Each number is 128 + 24 x the weight over its row's rms, rounded and kept within 0 to 255. Layers, rows and columns count from 0. Numbers have three digits each. The size before them is the row's rms in percent of the matrix's.

# up: layer 6 MLP up, 640x224, rms 0.131, rows 255-291, columns 0-31
# down: layer 6 MLP down (transposed), 640x224, rms 0.122, rows 255-290, columns 0-31
up255 101:104135155120142091119109176152137085126149119120130116086130096154116161139148072107102144161102
down255 112:137111150169102137149011121112085127152107115131114129129110120107127125144053128115114099118105
up256 094:149073115131112125136126128128134129146178153145159137146167133107124139132128096115104164097124
down256 096:144135151118143185128219143116177116165125161133117136082118121133114116139167059130078153154145
up257 097:091119068126109148107141104110128105111115140115122188154125103135116137128098142113137167104141
down257 102:113144129143126143136093137120151142138117131096083142097109123162128119117052169131140109072098
up258 094:107112152168146107145098146102132151107124120156141163130142122129110125119116086152136137128120
down258 122:126136098107113122138219116107135097104123152130145128144109154149138140089149097152150120121107
up259 104:115092142124153121167100195094141135124122125133131112145131144104149141110136146073177070112069
down259 099:090145104126094136077128134108125135114116154153124128105133101134123117123153120099154145098138
up260 090:140101125132089182100119121118113136137136159083086157157150100155163103155144137147128132155143
down260 087:132126104122120098156097140158133107101114090126164138115079111102120134143093149184123129146123
up261 096:148167152138129165120096111155117162069108097097091146125116138090117106168163150116151133144155
down261 091:105112107095125107151134132142118152105130120117113143135133114122140153159126138093152133163116
up262 103:103137133129096152091150104139124166092131115115083135133146095107097103090186157178142126138149
down262 105:130143129123139147146124125138143148086128149073085117117152091101105155075129137109101154126138
up263 106:160147164155114143172096133101125171156133122115182100097129133174122133155155101150075107097097
down263 098:132149099141077125131164119122183142121107097113158102116124086159160135109143127116130143146124
up264 100:141141146081164155125080171147186123133130151143160113088128143141121133148151139136095169128107
down264 102:143174100108110135138149186145143125121116092102111141172146142115079129115151117131139165072153
up265 100:103115175166131158143089124140111132106110137135114122144092135129129103130139132139094155130127
down265 098:114088124106123166116175134110151127145111109159127100119105121121150150144181118096166058129098
up266 098:169154121104109150135130098152121163118127154135129149162119147150177134117065163122106147130154
down266 091:137140178077124151138141117116144132114125115132084132130108115149093115165106159154142084085125
up267 099:093146103162073134075110108142154154136099103089122178137142134126143109157105155097094136115180
down267 103:110146125135123180124131113113122118114177137105101164147103176149074158109114082140097126112128
up268 103:165082104104133145150141167088133143121140126151114126135124114090132107140122156111131090143105
down268 102:100153131108147180120118167092129137110106127109137108095106079163116119155097114144158124114122
up269 111:164128118118106131149090156125136155130120119137135116157177135116163120146129116109083112125138
down269 097:143133166112129128136141171154124092138149120138129091094133133132139146125131122145124190100162
up270 101:127083124182101113096084122140143144172115143120151141129149117118124111148142123155107136141114
down270 093:107131108096163119116090113152137126127109150101128103131107115140125166115096170177137141117147
up271 106:075150138120130085118149129125126090100105121105147103150153135132125150140123114127114186138155
down271 099:126092145131154132142121139161145103144136135123134108127134110121109176171142103157121096145080
up272 107:102116118149156120120156193117111121104100115116146116143116163083121124145107193124088103167152
down272 103:108101125132145136130150100178182171118152142077109135136102134110125134124135141128104152112177
up273 108:176158111128132124128134127160131134065152096128159140131130144122110121087114158098126115117143
down273 106:079119130136160107133143151155125137139118076107187126142129087150142123157108129159142094137150
up274 103:137135121170077127111146129102123090115152081128092142111156137146091144153121153137117110154125
down274 097:141138121151150141135135114128122117157125161155118138114137113102126120115096139146119135106120
up275 040:098146136116112096094120140112184063077137121143126158106137149114067145083130122119132134160114
down275 049:136092126155111121155121087093144115143142144115129109126159111126142092119130121131127138141146
up276 107:106130115136102109117099137111165150136119118141111145159119117177127114147119099172115112111084
down276 096:127097139129128133126131145119117142139154131134073129147142117139147115102122135146134109122148
up277 114:149126154130146157106111152135128158125115144140132126122133120091144100151162111127158143094119
down277 098:136136148145116146116158132146155132116100151122142130131130079111121105131128100158086135094141
up278 109:139116146141129078168129119078111122127172146134155116136137193110139174161127111105077146111094
down278 098:142151134120138133169157119127160120101137131112127106131139134081175155131119119181134141141112
up279 097:119103108155121143128133131140120137129158118123085130161165133157173130118112176117123155131107
down279 095:140065147175170138169154117122098197123142139156102128146159094181153082146077096130190109111094
up280 110:148064110151121063104111114139127109156140124104113134143100145141144122123111115115152101102107
down280 097:138122154134132143171117123145156128111112120100122140177163102133116149113156142153109111133130
up281 094:136160125140122141103182093149130123121112125108137139139112101148130182118116134160102170111117
down281 099:143109150133146118153166150117082164148103148107111144140143140133149148168161133087122088155087
up282 104:115137109119135144085168102126117115089140154142088168074125156136099154139121173110162179149171
down282 103:099139078132164180096164123181144125131169119119139085096135113091119124113093146118139124097148
up283 091:126168141112127140070178170120114114117125145092125119146096114114176119151099153093148125114135
down283 100:111184126103076118103140113106136103122120134145112110164106155105172116158137134118112138138098
up284 093:148110132120130120114138103130104141104173108138186173139138135122103170148152103099130159091115
down284 090:132147167123136135116133134148152140137114105139111156144149146098089126137177083110146114092128
up285 099:110186093107116149100172128094136102082107108118094170093129149116148139097118134145125178103134
down285 130:147133200116106072153105142096147100106106133123131159132153101134146111061091123176152116132112
up286 102:109113098124126110142117144097109101147110129090107142163122090148119147166167080098077161155124
down286 097:102109129162129156140097136098100169116116126158138138131121094117117152106108149093112174135142
up287 096:125139106135135145116174080146140123073165081137127144169156101128130082069088143105178142091157
down287 095:142100136112199116132088129144129133175154120088155086148106132110096149117080125123110099096185
up288 095:130071177090156084158075165119163149159099112141149147168121133120149131123145101120153097121076
down288 107:158130137121114155125142077113126130106088152122145131112108137137132147112130131142139130134145
up289 101:092117107126130149101141124149136130120149097128113125121132092130100103142148090149147173191157
down289 094:124131137087135110098140148135127087103087106097140131132110106136114127150164136140172142153151
up290 108:101152088122131131120161121133112128105137111133120141131138102122122149145121095145131162126158
down290 103:116153121132161186098161137104135110123180171084121116135111109142098066086141103147114129126160
up291 103:143138093131134158096150117141140135125111116153103082137108107139103154106162105107135137092165